Weights of a small transformer language model.
Architecture: rotary positions, no biases in attention or MLP, untied embeddings, attention and MLP in parallel.
Training: a variant of Muon for these matrices, 6899 steps.
Each number is 128 + 24 x the weight over the matrix's rms, rounded and kept within 0 to 255. Layers, rows and columns count from 0. Numbers have three digits each.

# layer 8 MLP down (transposed), 512x128, rms 0.0534, rows 158-264, columns 0-63
150120130128121143150142149126127099105150088169110153102112102091126144149069159160163155118127105143098119177135099142141084096166111116127161153143099092114135130145117134132144106097093112
107130148107101116142158145152132184117088097137129125146104120101161159127102160167165164164167108134123146119115093141137124117092137126153103104144129129094121119101139115138089103127111134
074145151148121093112087122110111160133118131153136117128105129118090157121143132160109112145126140096118122151110110168147116143165122137123104123155151102075097115111151143154125145117138129
116127114097130171129115130086134135144072143130146123137158143137134080139151119085152138098105124115073123148122157100169167110101081139151104183092146119147100132116126155116139161137144103
185086137180098148153152134169106093117125132149173129191137145109131134145122129113132153166187129128131149177135092094132125125094105048098162117092074102084100120116128128131119149157181137
142142099139095106079109153123145127073086075093113107125108134128143150130101108108093122128143116105135130164145120118104117115115171181076131129153120107161136138182098095113118184115145148
113160112124164125106112134127165101145122118181135149135159123152124102111132126100130146135151135117103080135157148125127110181117127130109094132115134152144097099167150102142158139129105122
144143140146112139092167126130127139186101106090172139127137126108098221142131070126123090120126105137115154100153118121110135089127086135123118142125126126131158146109175067095182111149096119
136161111082132095139157102156088146111108138153177145083148134097150115078086126151121120127120116149121121143097068135119140133095117102130123116122147128162076137133139112121124140131070146
149132109128100119116102112110154110099078169119156153144151120091091144137120118146108105118097126152118128162159153140135134103082128139152107138112105097121138074137098123136162143146081130
113124128131125135138122123122126119146122135138125102124134150117117137112130122127126128122119130150140110130106106141135138129125136109107132119128122131112128122122130129130134140112142125
061112120142113181086153157079112106153109202206081163149128127096152144154115096171104153091139106115107148097090083142189176083121122067134072137079173039126119133106091146157088164131147132
151115109097157116121094143112157132110164120178067123172103119120122105091130124143159104124135088109117149099122096142149124097137111097090149139153168092105202088126087122086136162106168126
066134130127139084146132123129108134160155138167122170155115132143107148161084185138098184117117084125144139098137104144175170098089157069113126136164155184160096168143116156160127144081084147
127148155087195248127109136107132141134129152154125124124113124142125156122144144106150123116113150130143139150145125132123128103113085142112112144132115173103163151138078120113142126115150110
102168117121123109106162147123128119085111161113154110142112136117146167117135133147089101107143125110192098108104124106167150135155135114118158121124162122082178130149106106157117198149099100
090143129172088128101143112171123092103133125125139127088106116113123127165130087146087160181143126093112187142125136113124166083145135103113170112091136147132075110128121141141150152133138165
139128142089159146128126128098155131144149133109174117094099125169108166161131120109166171107132136135108103143162125123142105155104124127126155154114116128069137089112153136137129118110124155
108135116159114108151123121116178075065128115123141125124127131138123127123139180138172140136129087138125117084108171192161116084123106112112106169120132128117142141105152127094165065140161133
117113146147132151122124117119136137159162141125143112115134097145125114139128165131130131106108124146114091103138116121128103116138153141118114117120134143135111130086097128125121120116123123
143090163082099121130104171159143115169134180128159132142156111131145153157112133160175124101119143113135098145118131121114156108134126137153101106113157087125138066158113113156109120129140188
155103135086106092185127068103129122102110155125122122134143165132123076140125121142138130157113120156101109140157088159140115143160125102107141127086122166137058145147135148114142151117143141
113141117155092136132085106099101149189142177131134149127102115141121168094121153147140098123108118149149139131137152177151116118129160125120159138124109139146132120166151113124164132163126090
138174082109125103127094180170101102173110084119157108137139111135168150206079090148149157157130116137100115109115139111138178066126131078072137076136183129104140114136163179128079120075129143
132140081109108089094151119094132136118087148163107117137122101105143117158134152122153143122113122160158147114109143124110108130136113099078129162123098166133148129158157129131094125173124114
147143116142150117085109140133125102117108057071109141082121100138095115159098143143070120133152151107153113116092162116114121150117093139069080135094126152143129137113134081097148151141158121
101108157123144170132145155120124139117127155122121133106148132140119108127094144167120126101137119120129110137160122112126144106099108153143137135161165146118135155145128098144123123102128146
130134143134117119089099124135115149163117126132151125135137117112135143132161150138128117137131109123115131130115084105127124158131114104121134117126134143145155130107131106142103120135105106
131164160119105142088142121096115131129119164095123104116159130166133149146160137152097121159107114173107145135094121137144111184127098174106088167131133106126138133120158120070082130166158147
131135110112140124131117127099133132093148171120127105131135130095104146116152117136135118165134113123152118147109127135158135151126149146098133109153135125135110127136159077140089111144153099
152084113141148121130162192103098099102081123164149089048058135103114169111119207087143104129125110127165133124134112130157130167116129149140139157110130100148138185142135125150140104136149071
156123116120158139123165112088144121130103138161180111076152137107203146139131115158098132152117071142168142138125158145157146079105167137160117106173124115114109121161167060101135108135122113
090129128142116168098097136118127108149126171103097131120146128124151150180113111170140135102084091114153152137135120109147153134143130140139128101157142148095148113151138088113111131078109094
156105116176132124130138147151119083128119099175104127139110133129148134138157141084112113132144149110161141074115149134108149161109163173153158135128132138140136112085101135152129116123128137
122110128143122255117158178139128078085113116138101104136170155175128157124127077135125129098067116143155160146155109178114152145112129121115130107104103127107117110134125138172102143124120129
134131129082142126107122118119129176108078191055084145105104140153146142073100080150106128105130131092115124122154102132155140156099106139127160090133099099148151134146128141131143096120155127
122153120115111129146134166142131144158159153106158126126147152127158198101161115113126179181088099146122113069129077151181123101105109107115151147138138091126141149105140141070132118119141145
123146200165169158099116160164068135118175156138147145131181110211122100155113131097199135125198107131148155099143103108116128093157133174101144100134139148149168087162133120153148111117059144
172129134127126112149111122151130150116144141162126169108120153145158150197152152123149134192091103126132167163091137169155123163083097139085166149153115102166177139091100118114159142108115112
153136115153145109107103111125116068122121151122144092103156151104160091097149147093154104135123111143145097128131141152149093149093102086116151079130135081120108211129105091128164110132143116
121134123148136136105134126119143134146125140124121132127141114139132143142113122126133135155134138141119149121149112127124106125125119124125133129140129117123134130118121127114130115129137132
123133120149129160122117138105104142067110147107118131128163132125148100103105073160117109131145151125089160154101130136135091101100142131155180135087106135120130115125111137143151153151142133
101096172133113098111104124161126127159177157129133150142129138110141125160137156122150071101153134141164116157145153126092136111122132165107106143106108145122141064124134101149116141169103135
137128106081117117112121141137136163134121137113117111130131140110158124137106123117117139150107133117135125130108142124120133161116148126141118139155122149121121112140120114120124125128141130
138101138122130095139162110138132145131133122113117137108133135126146111140110105146127145112106121123129116087131144139134116129110134122128153115110126092126122124101130144096128112126115116
118124092162142119138111134120131172142171163133155137143148162155165128087147112122120127173126083169128096142118126119144166137159125139121159147073157132129128098162112112115152108119196145
162127079091120061126108125104121123084100161150106057130135068114174141157140166121133142089108177106172105114120108092146133145143150129162082098188141110176131140129191084187130106104155148
155117129092141186149101115145123092109107189128113097087147091188094164121097129142116140137109170090113154130101119119106147103120150126101103131200102144159140084109136115168158138110115097
126131121105120121134147142129118150121135159143124123125123128112118134118113124131122136122122143133124117116120118136135130147125126131130123127149129126144130137136126118127132126133122128
117141108121104169132136142094143133121117123140113130099141139158126121135140145134107156123122128139110144134135147136119135129111145124139128137116143123139145132146147090129122134113120136
115165112134113121135148124140116169101143096138151152137107146103096132084124111109146131137131123153112113094178141144123106135143094091192101109170123110135110134159136152130119120122135123
104110189116147131112161121140164135121154170083124137133153113133115165156115105098122110110094129086137070108133133114135120106076127148115115138143114132097114131094154134139134122124145093
137126105112163125117165089152126133107134125100114127154152112134121136173158131153101135143171132099139151152106101144108172126178106149108159150136101166123113129121142153122104146116144144
137118086127149149141104138130137124079136151109194094128113125142142147160133101127158152153162093105103101107160108153114111112125169102140136119116159106118094132092144144138092129134120119
111098149115133124120099116136161153073158201165155131120121115191099166157135114123083111199146091098136102118119126120120095154096130131123074167155145145127120140131079099122082139132133106
166108094135164054147121131133105108130113135121131134160129124056135110131162153115077156125138076124126156127084084103118161136180133116166130115121193135128122122151142148119071147100155081
134112107101097109110124125167102129144132138093159077135129133077108149102115156095145136106121123127163113113130155129108108116047119131121147150142105158158120168140149127152173156127163135
136135131147139101155121131112116115131120135123134139118128135124141131125133131125139135121150134132135130131120141139139117150132120113119133106132117130144138118113124131116125118123149117
217161103116132161109141146137160089098074168149150126143151108142151130161156155093153145162115090122141177128133105123156075146150147137113128134142124162085162153135124166107152137158146101
113109133109114122118121104142149143110143134150106123120142139104119093146124090130129108089157163127170132114136147125126116143124117145121116101162153115095098159111152151135158155127159089
165136135130124143128146111111128131059073204088125105107180114115098122168143150132149093149140115096142146123131108142123145136120106158101108122162107095170165167138126090095114169140136145
088150172120134111088099140142125144104118088117133106104095097125160131108097132100132142146153132142163089116106160149099114140090130111085222147152127122110147110105122139126081103081130102
135138125140142126121069140091119095125092161136169125156121110161115166151155155116154155161110109170130092113123105170122129098162088096081147141084084111140108091129132093117163088120120135
149151157115123140070117122103146105119079163150142123164135114112144098136096096125165139122134094171129092180142124148131149054124137105115150138059152166118094142106075100106135082149128188
138127144142135145129122129109121127125106137141120150137139121122109130145127135138133119147126128114132103121122125141134116128128129108142139126156136110101137135113121139130123139128124148
150117128115117116111153126107143135165114145110124126117117143126151142106119162144142128139127126125128116130111110142136132130148128133127135095149129141127159106135100098161130133123137169
129138153120130138147097085101103139148109157196106120130137062084151139161152136164135126131117078115104139155136077101105118125132133159109181148084082119138103084151165093135123171110186106
121164158141159070095140105126136151125127103141099110148124126174147067084113127134155147120100125101171116143117138104131099078152134159083115142153147117085119100109126125139108134161159113
191147100156177176138135136112093147137125102180132104129177183095100116101082144142114082148126123123107137121124098107196175118119107143120110101108081105127079120183119120093151096076130137
120085179108129185148116139130143149131125144130087115139116137126172165119150138136106131118182092148111175122129156165169126105178125136106140119120117108114099093065104132127115092141123128
128165142102108143119131102087077157137132151146165155129148126124130123092164109097136158142085139126116121129087135150144131150157109163117097130128163107115119127143111116138170100122125120
146096103148098190102148137161125114114150174092132164132155178175113086139128114124128084140083145110147114113136100140143153120108161107111116105117106115155087100129108134147185109131115097
111112127140159137076191107147139132104118172132100105098096108099191056149120133117127159134160123122151139112165132129147125189125168114131175147144140134146100113122099100137131167094107141
127122131129100120109089111144111121131148145128104111131114125118116129123109113135140133126079095097115129122165134144090127118132123109114129158106138144106121098135119127112089076164083147
128126119143142109136124141160108113161155124134164126166124094133104114133127126106104148152126112158130144146163122130117121125153166113121136156080123154112147121122141119133149160155140111
127144121144126138145124152113134123122120124109121139150132148172120116118131157122133138127092103167116151128120097130161114131126138125133161161134134095126122148113085145117137088145126157
144118144120116110130124138135110141119124066120121143140167137173097074132107085134101112171120059142147100132125125086138126147119144135073148164119122092129130159130085127100083165180122100
112078113071121174107151155127087131088110178132167181091139082162121140156159081112128137117116153156178115205110167130092159123087076105121084110137071135161133144129120101125127130156110126
128125137122110133136157125114144112132104147137133121129131122130110117142144168147143131115139125127131147109109136142129135147126144139107139131107126141115108126113139100133144132118112103
127170088096097124124121123104141108096136210155077093104165154035100128139122186169177168087119165079130120128088154174123130122125105159130120142126157078047140122142147164122080062119078062
135136102138118132163155114137138104053151162103096131105099116112120128131107116165129128101145110104116111136111144143145112095136136093129107121136117094081138109123131140104135145105133146
151165118065159119110076127147128121124099127177123111082138146071176161141154136190095114082131130140096118153115117115093141122107118109122100118096145116114115123152096132164111141096117125
105099132140116133127131128144093085133146101161122154135123113140102099138097155177136119096128105144104138147122140111185142158116138156095150119182169105142115149127149138104142109120176096
135119131112153114158102124125106153160118127177103142131091169135148124157125118144132133096158111098120158106142136093108125091112148105143107140109125129112088117127147094121117076158138102
108169087128107169164187097139144109088139138109143124136093094123117127124070161102110135132150164146182105137144119112144187138109166149142139151162134152150088103160107162135161134141126126
134100138096153095092134136129126142145146093135078123161153148158102073122120157134091098125138092110121143132118107123125162168149115148113094144081137171126103102136151139128121134159136159
145155118129130173161130083131100139171119151133108144143145106119128154127094152189130106136090119116123127120119170096130090164120114109094105132144134129140118107121110154174150124147182142
154151101152140114132080111117107107142102145139102126098129138166093103160147132112149088152144117150157129139154160115129091156163092128153087079174131144124162155112146190145124137120145162
133115124123110123116121125111136125121131107130119118128135144121106112117110147111130121110146118124138126119106125100137128124111135102113105133131118124121116151137124133132107138140128127
157090129093146102169062147142149115142117140107117155107124110188115166132104140150136127136116113117152127102110105108123110154115157111110140121124129141153142150128128135104163114151140095
175146129102162234108109133094114150130133193098114107101168120151099156158156128125178142137114108149139129146076098126133097163150131157091140134144183114145168152089158100137137168139089056
142111115131154146127153096115141130151142125100138165128111139136116155164132135108148139086105121138104127138116096147111121121135142136147143107090171126131187091104150161110098122133120140
151132121118121126131129159131150129147103083145134131107145104157114114124090140111147100112090145134141121103145092135142144123139081125143138120149084124104120090125117109128115121127093116
111114151094119151109131130133144155115145141110120132109134112120167148116151056102141125136107111144101208099098108113132115105137135108103102123123167116126089122127115144137142127154154143
106125099138126146111132120114110146157106116127150115159133151145144134121140121120142124141139120130128142098126166145127172119131114106140110099106130114132083133134112117089152129141116169
166134142151121130102150174117141125144125161131121152126110123122122138104156137140136121144121121132144112129135108169135118107133093113117130104114126131133137113118113107131140129144133114
098141137143091092166147123118142096131136108118137114123119140102106148124132133124134119115144145109156130114135134098153126138099126121115168160139124127171102100129131126156106149102142145
162197113118118120164123108119142131070157149140112131139120164127168075144096142105148116132129133134128113139127144141153109135138155124139131128112141127138135159093152093134170132087081142
128117124117121139113164142125120113136134163156167134103154141147110125138126128133117111144126130142099127128112097136131105128145130122122143129113141142102104118115112128138135150120157121
126122106111127116141136145133121124169094104168115115168171104161127134139151148128167124134136134089149082168103110108135134101168162149121117151128133126087117110175162117109087119175092156
165119116133146102104107162124100133109158197152105130123090109155179110083141118098112120187157135120147109124133165116153092113152149140130160097153147124111140148113149146109134120128115098
073167107139159116103180125172111142127121088095095153092134112108133120105173125130062143128119091124138162128098142150119136127143143117093088134184079116101120148118155141151130127121126122
181158134099149186122151136135099140153181165129141143136097144169119109112080166140156160144109094149138125106114084139115107159144072136094129125124094141111112145078111110152191154136155124
129179117144118090161118134125103145136142148137143156121080127128153133120111158144077139134093099129152133119137131186093145156123172150111141155196112112061112079128113124111116101107135053
167141142142152077111129084099110146139137152104164125078083144169144102113110147098150100118192150136122143136152142131112143130115166148132127086124070144129150094126090140150100130075115145
131136129139134143140134159111140122126125125120120148150110129149109141111133147144134117127132123116113140129128125130148125141130146123127096101133111112119146125117121140114095129129127134
147160152145141107112124093136088144135107148114115088135140111151129105135115129141120117152139113142137154120109164160121145085141108139129141094165113146169118131098137186150119141145150117
# layer 8 MLP up, 512x128, rms 0.222, rows 159-265, columns 0-63
168136140106067099161117133154107105124148097152082103136141151074136121160157140104108135097120133157110064122147134115137158147173126139148128118120141128111146114122161116140183144128085112
116135109123130114090149111097191127134130179126118135139119099150165101139154145126128143125127168139141162127145138122152124132131155111106120128134120069143099133162141119137132138153163167
097120098135097157125102134099106130110144128122148128103129157142188055168088107129178132098148161110092141146107121110149097095147185146135142140094081100197126112174100097128164126157141090
117158148132102132102121151119109151121135136099094156157136161113098103144102092142142084090166138089145113110160142134117142099134045127159090107161129118163143095134145108101121109108149106
083101125114100138127116119146157095108172086163089114084127156139100143151100130122134149124099118125141121154133135106138110103139154102114173113117133121126155126181151113109102134147123131
104140117105112159112156124151112135125116114131142101149111117123140117134122092121099129130122143134124109114175189111129120157115114130108112136133130130143128150149135117155134130126097132
117172162143142126108145128148087144164171110132150147108103132181115140132122081111162136147144091105126117115123128104144147117126111091128143157131156087137113178179136088159140084141122118
134150148126089109123133123112121109148115119116120131138104098143110145117174094135132113118123108138167104135098106089104131123152096065132113108114177121120099118153145132166126139153098141
113124133125109127089168092105130099109083074100131151147091119094132106136112098096125122139071153117115097121168153163116162093098104132114121096154083123138118106118132160128136160144052113
148124129125120128131121123132102143112133098131138118116124111138146121113147127143135129129141118115136140137123137133121121117147129124158121117111117125115102122154114124122134133145119117
163134075108070156134134133111119199099143104116107054099130102040113154079144154060161125102167158090126069099151176102157079152107168147187192157105180131157096126140145118133108084100122207
097119147088184116119110149106103127117145090166125074139143097176150161144161146177182121179119091164156123114113110118149167109110109113124154139139161120141157153121100126146134145190186131
128154162136149116160082103099102093165109173175128200078144125172114102167129128109162104104179110081123112124132111115117094095157125097153094159160160104101177103121188172092152079128130076
084125147139134116115157130135140138157093140173142139118144158136074119121128140134149128107131159150109101134136087127124144114115122121064145134148115105092115105120114093119114120126166150
156113120134135118073135139158141150112095136109159089138123164157155136110116174147093097117142167132120139120130170117146115117176169113164148109122138116116178080099090152137119164149157069
176107152102130133163137160090113122154101135125100077149173139162152121076142134145153075107154157151164100137135138138113100201120086143176104148162123145142132110117114084150104092110137137
104115148125157155134150183123135123144151083108167120136112123140137147139109124130117100117137131137101132129153151095162134132127135112123173107120153148117140214154088130181110153133131158
161151124125122136175138192132154163098130038136123118128133132133119141123148127112154154104129120168131118092151124143136160109164133128089117103115103093134117161144091097138140121135127095
161143135146136134127103143125120121107107094126111158142113141145108170101113135123176097136112140133120129118137113156123119128150098127159144145126142126139137131158141129114138137121119130
126108154094109122125109142126124127133104133141150111147151141129143166119153074139142140132109153144190145162171114131138137132130132098121093120149148138134118130099094136125067135133132124
117122120107125136142132125123089160125122097105138104127114103135110122127134101138128116116157158167174137131157136168108144156100131114130134138128102140150150151134140199153168161126123123
134157085148119112092147194111136191128113111100146130117099108148131134138158133115116087101118091151137149102148154173143157152128145111121142145136157125142111147136128134137138110167133094
110059093156141069149127128123101164141092131108174090113094109157163096101097110154127141099163120123148117134106120120145167088160108094175087115152154169142151145144146140112125046151126126
114115147117162124065169145127106084124122101107137087119130125161140147118142084116098134108104157163086109133122125144110174107129122149119123120145101193151077127151114108148156132135154137
041103125153146108121154118152148124087095091140078187086103116104123074105116122164084127083096130122131134130143119123142065134147124160124078076110121127086115095154164132128117157140120135
155129117124113148125099136119129140132165097105140118171127139115127128136113144132086131149112141139088141103093125144166119093144140104141107126136117142122145127125107134123158105153124126
136149139142114129131130142131092138116142129158137112093105134136149120109141145098131110103123113101133113121146098111125113156120148126149122115113146102132147127157139129131157154129146120
144134123127081103117155149088101166190156116120169099145142163140117103143188133114102142129153150193148063164089145143178155128137137092111115150140111149115109137167116098094057127150155162
107151129141108163120111142158113128146136085133122137158103129170133105156137116114120085114117144125154130138121106117125124113162130150115148130141125095151141150125100181139161158100110130
151097139135102115080137076120155176115131121089138144119129149079090137112126128135136156121114185138076145099080110126085106170162092110133109133150103150087138181120113116161147121130112176
121156085160102153126117112135115120159147139158187116166103161194093126150102128115123071111152112127079129140118132127097074123179144119143136140181089110137159149080116133140111134156116176
065145116122111119144166117126127149148131189116106119155168110123110107119114114102149117114181140123062133106133124136149125108153115163098111134085106118072115195116148132155174149172141149
112120173174142082105127113094149147117127144118155107097132161134108130148134092107130119110128115092115141105163135132133116111107185138128107150159117137119149151079125147165077138149138157
116159103148144135126113103099150180146118146112150132120090121075128171148137143121134089111197152119106112162100144101106122124121185156172112135112150075163142150124112139129127107110141145
112129116107192175128082094122152147212118170141165080117175135151115097115097130159160072166152204178145123097073163076077142139129145128165122114091086132127121155131120105124174113124107161
091124115114107194124136144148119112134120132121135142092078136153116124136124142097122110103145159154157134122131137092120129129141146090155114144113127137116133194148074132134114137124119190
083120172150115120096103127090119148176151140116175137124154152104157049132111133158162058117226140115117113123071158114162143123141109134136093097157144167150147143179122122092233118110086182
111147156160138121128166136129127151106119168150133149159140147134078110121147112092118123118098101103100152110123137105123155140147117136150107153105101107122077130123129106183087153109127122
112166154121131129108154108079140178145127190140089126158089078145101118134190106171142118119100159110104138107069141152106138110134129112136088169185167106167170120126155163115138118138115116
138122124116123142125123137137120140124138111127125124131130135107124133116127160124108118102132126126135123132125137107134147116128125139135129145106154160147125131144129136160132126122116121
091132135120145130127159145131136156157107138135107084131103173144147164140176168083151127115150137112146105146145102129149099142132109111154127149107149118120115112081135133149081110097137121
117156133132113090132110112137128100156158129110165157100126124126160141098089114104099117138146103066105128121117086092134117131159118126130094153083119119136124136093109140188098132162139145
157127167149122111130121138126130131167145157118130096127154135142111151142171104149137132157127090136157144136157118142145151151099127113148109123127162136096166114155117123132151137113112104
154121092124118139129105128125156147147142126123131109154133127115116132165119152112132142136134109129121129162148157101121100151154127127156108140104149153131115085108093138138121136108177119
080165121094135150147149085131104138102117107147155104140107142130124116167155119121142125091105175168148071170157078169155112122103118124108117101139161130111146115114143132113125112121132132
135142129107115120150145100125154147138141130105132158116088188108062102063163142086166123130120132135140110126119154129087101109098100075114203197129128101132100036127140136123181103119131133
153115094143151183075121129141164167123117166109129090158122149106193128115110150093153137078119159128119139106131136126098092110089122109176116119110131124147087123144124156145148124182150104
130139128108112131123120135135126111127125121110121128127120125133142121127118129111117127140129148132125122131125120123119122127127149131126108145123123131145143112124135143112104117134128123
135117131134109141113090102133114140111108104151150108123122111117117128144140155109123124139114147154123134110141136125144140110140136122112131125133107135137121108118095128092112112133102142
118110131135133135124101127121126093128113088101156145106135106136102125151113137073150150130096176144081131121132150097134107114145131131141095106154129133125125128129119135176149154135104126
077095130136123048134203095122172165128128140160162111195119111142110106108116124115147120128086146126113099095155139107143187143121116143102178115115117140124162151151152102138148109113129121
115113152147134133135155106151183139117159108112083119119133154122125154129139171124118116131146119121105146128187127133163109107121151125094162122085116147093101174181125144125138148137179110
143079117115139103133134143153074143123166113155133094106108133141137135140102139147116138090083143153121119124164129160145109085111118122147135112119158174139090093113147084116134151156155102
111054107121102136105063147115090134160107107174111142155086137151109128137137119124144124146128163167158152128176128155136109120070152125110121118131108101165092074161154157131159095111089182
108143114101174137129137128139111084099169085138120097147129082117124103160106155134157116104163110187088151100191102182155108075131181153110161106140140113148166122125108132125130116155141140
139113149126135102159107121129137139128112149116115148109147087174130116176125137163110114139160136132089124171114094165117153117152135120148089156112132106130122108140072167086135134176144094
136130134130134121136125127130132118111133120123115147124122126132115143126116109124120132094123144128127142143139124143141134128127144125125129120128131131116141149120128139125117134145142150
135137095175154098125153117083172130141090153123060117162155130117166148149105137145112164112087112118134141119088109151147090114121132131146106120166146152145162111139162140170145139123125131
141128096088145127125135140142118107162134132089116146157110119138138146123123141106161132185146142117114158139149149095124160132136117108137106125089111132136128132120106145118158098110146134
149111144094150116102141132123152150162094115079128078159100118089151121150178111101128139129100124134144127161127151069137161142121077136174106132106114123133109142147126122141101132172151128
124157129148137177125116137133129130148127113110134118154103126132126154124133128119103136118140132108094155094134144131153105134138148171099120149102131127151098124128132154131106189112164123
089135138124123133110192144101132163129124140156126093160111089127155152116140095077133110109166135148166126139118144114154108103080111138144108093124153142095141124157118100143097114133104143
148125117088092142080159118135098122129110116117105137148128129109096104097125072163130116128105129168121135152127145119120185113104144143124113124088141135147119178167129157134074130141139182
124130099127133181120137133143137132116148139127133097125114131104145127121137110107134148111127114130134138134137130105130123129122138145103103121093129142151109138149129136116125119131133124
114131140113116101118143134129124129136112135130116126127142128123141145150114123124137111137153142173135116123173111154160113171114125130133129124104130113123106151140126114123107122120115133
075154137124168151127091094123146110158131099150122085147159106129122117174120122141123095107130110161125176146168102138099154160131149177149105098106129145167096183173124162093140157130132142
083080149131144115158104101115109141168129108124121125125116157145142145127104140141105136187155141149133098127161140152069073134125123187144123160136143156145131100094117106155140150155113134
074089133108134151123169133132148092067103110126105100089170087129099126100145132093129161095141146125124089114164129127140115096120125187088073104146137142129104181081098178146108154100089136
109154106116123133079124114161154163111112110167115127122138102111139137118130162160091141110164139159130126107124130161111090148133121137142117149144158126126110140128117166116097129101124141
120102130133087146090118145167106127139127083089135144122098147101120094156148136102099086119097094130119141118097110119143119125143157148130118133107140140151152132118091106149145073152076143
130093108123121154113139125114105166102131120138104130132120131158147147170068185175118156115126176102113119074159152118119138129144114155141088158146106161135085094176114153097123120114102126
091136158120172113124129137123131185133092109183109124175082096166118106137112142159108117155087109145091143128187154135128116107134142092166147107110121169136126126128136142119151132113131101
139132133133125138101129107153124128153064128102149161109157121158119123184125132160114116154137112142141122142082125147134124118109121101175111135106137134133102072109092093134120127124119099
153155138100131117140095113089134131123133167100115141122115120108165123125107098099143137120154148126127098112078117134116129159127093145132109125140165109156113146120102155102136140117118161
127112151141158117139122111108130153102139131157180100080135113104114145132112123115141138147119129115136115134134117082134118137174139148147112136127133131135127115144119120100154125146099122
102133117094148140097131085142130136105123180093159084102128080083149157116151117090158137126115121124131175132132141115115113130162115116132134136145133169136118145086121121115226123094135107
080107118076085166140157059095120113121080125163184140122073093130134107172129143122115151119126120124097110140153180142144124080114142117103142154138155115152121079150161117136187105100158151
134162130149151145120098123116119167140128129100149126135092124132141099152141090112115123141129153141135125146140150117141145108127121123147126127134121120152121131136110135115098124107144133
133127103158147102174162143099113211107122132107117099127106140081147191084171145106135143124095140099145149121122125124147156131136145135070173204178147137116095194151168060170160148125113165
090083106132120106116119122136116135105124128126126100119111124119153101136125117146122140101149113086131125156089154130125092117130117075160107158139122140114147098169141174089140173132106161
117190117107135149084103152147088161210109124149097122172051154114103121132165116194165101119153160198093135154120125145133135154104132150143131097094107134149116170146186131146081110120049098
116132138148086116154142153122123167150142104105202127169102135111125122109148099134132125152115135151106170131123153088168098121077128143174143137147109160111150089106129172141105139145127094
111121144108137116141111108127134136135111112121125154110132132156142118128131096158100137099125108174105152126116136127148133135122154093133096107110107112122131147141102137134126116133123100
113124130130142155137133117082110126101145084137142133113074146183133136126094095102085119092147132132111111149164144169103148117139131097117113111137120148172187130155119177140130132140132070
074142091100140086132139143090118166150084075086086104171158180125133112147087123122063149168129102147139141108178094092151092172097127137163134111150131093106104146126137120160080191137147127
165168100106118165129151088116125143150120144120155069124128140096140039104108132139174172096130140105107094102111190109102128157119158106096165097182145115137154132133105123122185140119115160
109084122101130127152168065137098162157108118125107102077152120117111122136134059153120174146096160168140122144140169131160139156169107122078137070127116147133120119112113120114157149113080138
132124115122128131103124110126133131124117089110123136137115113125111114123134142131105121131132141140117129118137125131132127130129145118129106131126123138111142135132142127147127122120136129
104114135105148104129148128099127148111123135150099084118118115151135136097180106101144162095142114170117079101144126150173092106124117103095133151124133114114166130130131135150144096139154086
121127134141162169135148084110155147129119173125148130120143079150137149168117113071106110105069164122124173145145141135132139114085137125143108136091191163157134096150142114127181113075135090
130117139130114114128156122130087127127145123142110146096121126152133139090128157139173108088117114153090092135176119154112188114098121130104119106162155179135142098135197129161092130144140110
117134127109136141133136115084116134132092123129144147163105131152129108157128149146137126160119140137102100135132120125137145124133140152148111159093134093122160107134173105158118128125117140
132155134134150116150109062143152112153159109192124136110119133097082097140146136132168128099133127113164108155133175138146107106130135121120145116127085134105175111141181125075087128132124133
126121138143146128148124117149139141152136086101143150102100130143146094140131118118112111103084117098125133137098165097113131100161148099104128147140112085104089155153103136084124106135103114
121134125117131112131134135113104106118101114157164148134109104127113140134137139125150099136099154133148115140145105133145140123140099104150111147138142106129141123136099119119112121124125107
133162175153125162129119103136127155151130144090136148109095147137126127108111096128137120160150155134115134156099115138097128129145165106125119101125122137104115150128138151123161142164119113
108188170135114091140137162130122129130115172125158112145106148145130160105152151120114169152145098106116122117088123120138100123171082169142113126098139143111137105147144149122141138149111097
114134124149140153145113121137132128136093139102099142153100137105119138123129118113139149119142140107163134122144146132119146142114118136133104106155120119159142127124136123120110085136113126
122083120126135148089142127131136116123077122174136129168117091179152107134113132169137129108124109146146114148148108123174137116121153109151115129175122156092115137169128123116102142134117152
103099105157141112092152162100106161141135167114092142108105112116102142152132117106121132092123148097091136157119159145139144094122119151094123117171158123101168127127103140115135165173132168
112104137097132104148098093153077117168082077157119102122099117139080131115126151153148156153160158165160132100138125156114126148098115163124137168135119142119157105136105129122145135078154143
114147157130142062175116126098119122106119130103144128107133118103115097139161114112156097123150114081111138131106138126140143123130164130171090170107153119109128085140158150151102131104120081
115159093146083134109139144140128163170122080112119116131087115110179113144129174130107132084115082168116169083121154146134187145133124135102147118137094132091109117132107115141103129118141133
138166132133127067142151080170089162158169131204159127121115119116156123125098162114131129111152128114156109125101092073104141108153104109121127088125081133128144141157104125137191115157096141
118118116101134121154141130124133150151135126121135129135135129111108127115126144151108153140123150130104130142140117132140128121149147089134111120112131137113131116113149105135124111130149114
147122096142142142103107192133159106115121138113135105162121134103151079165154124126111094170119184120102157148125146071145125120128128122126123155122087110141126095171133139137078132136152132
089182109140100126162152128129127111138141113119133158102147131136139162106134103153125140115128132167124115135140155161125111138122132136124143127133118131162149110136133105127133132086119168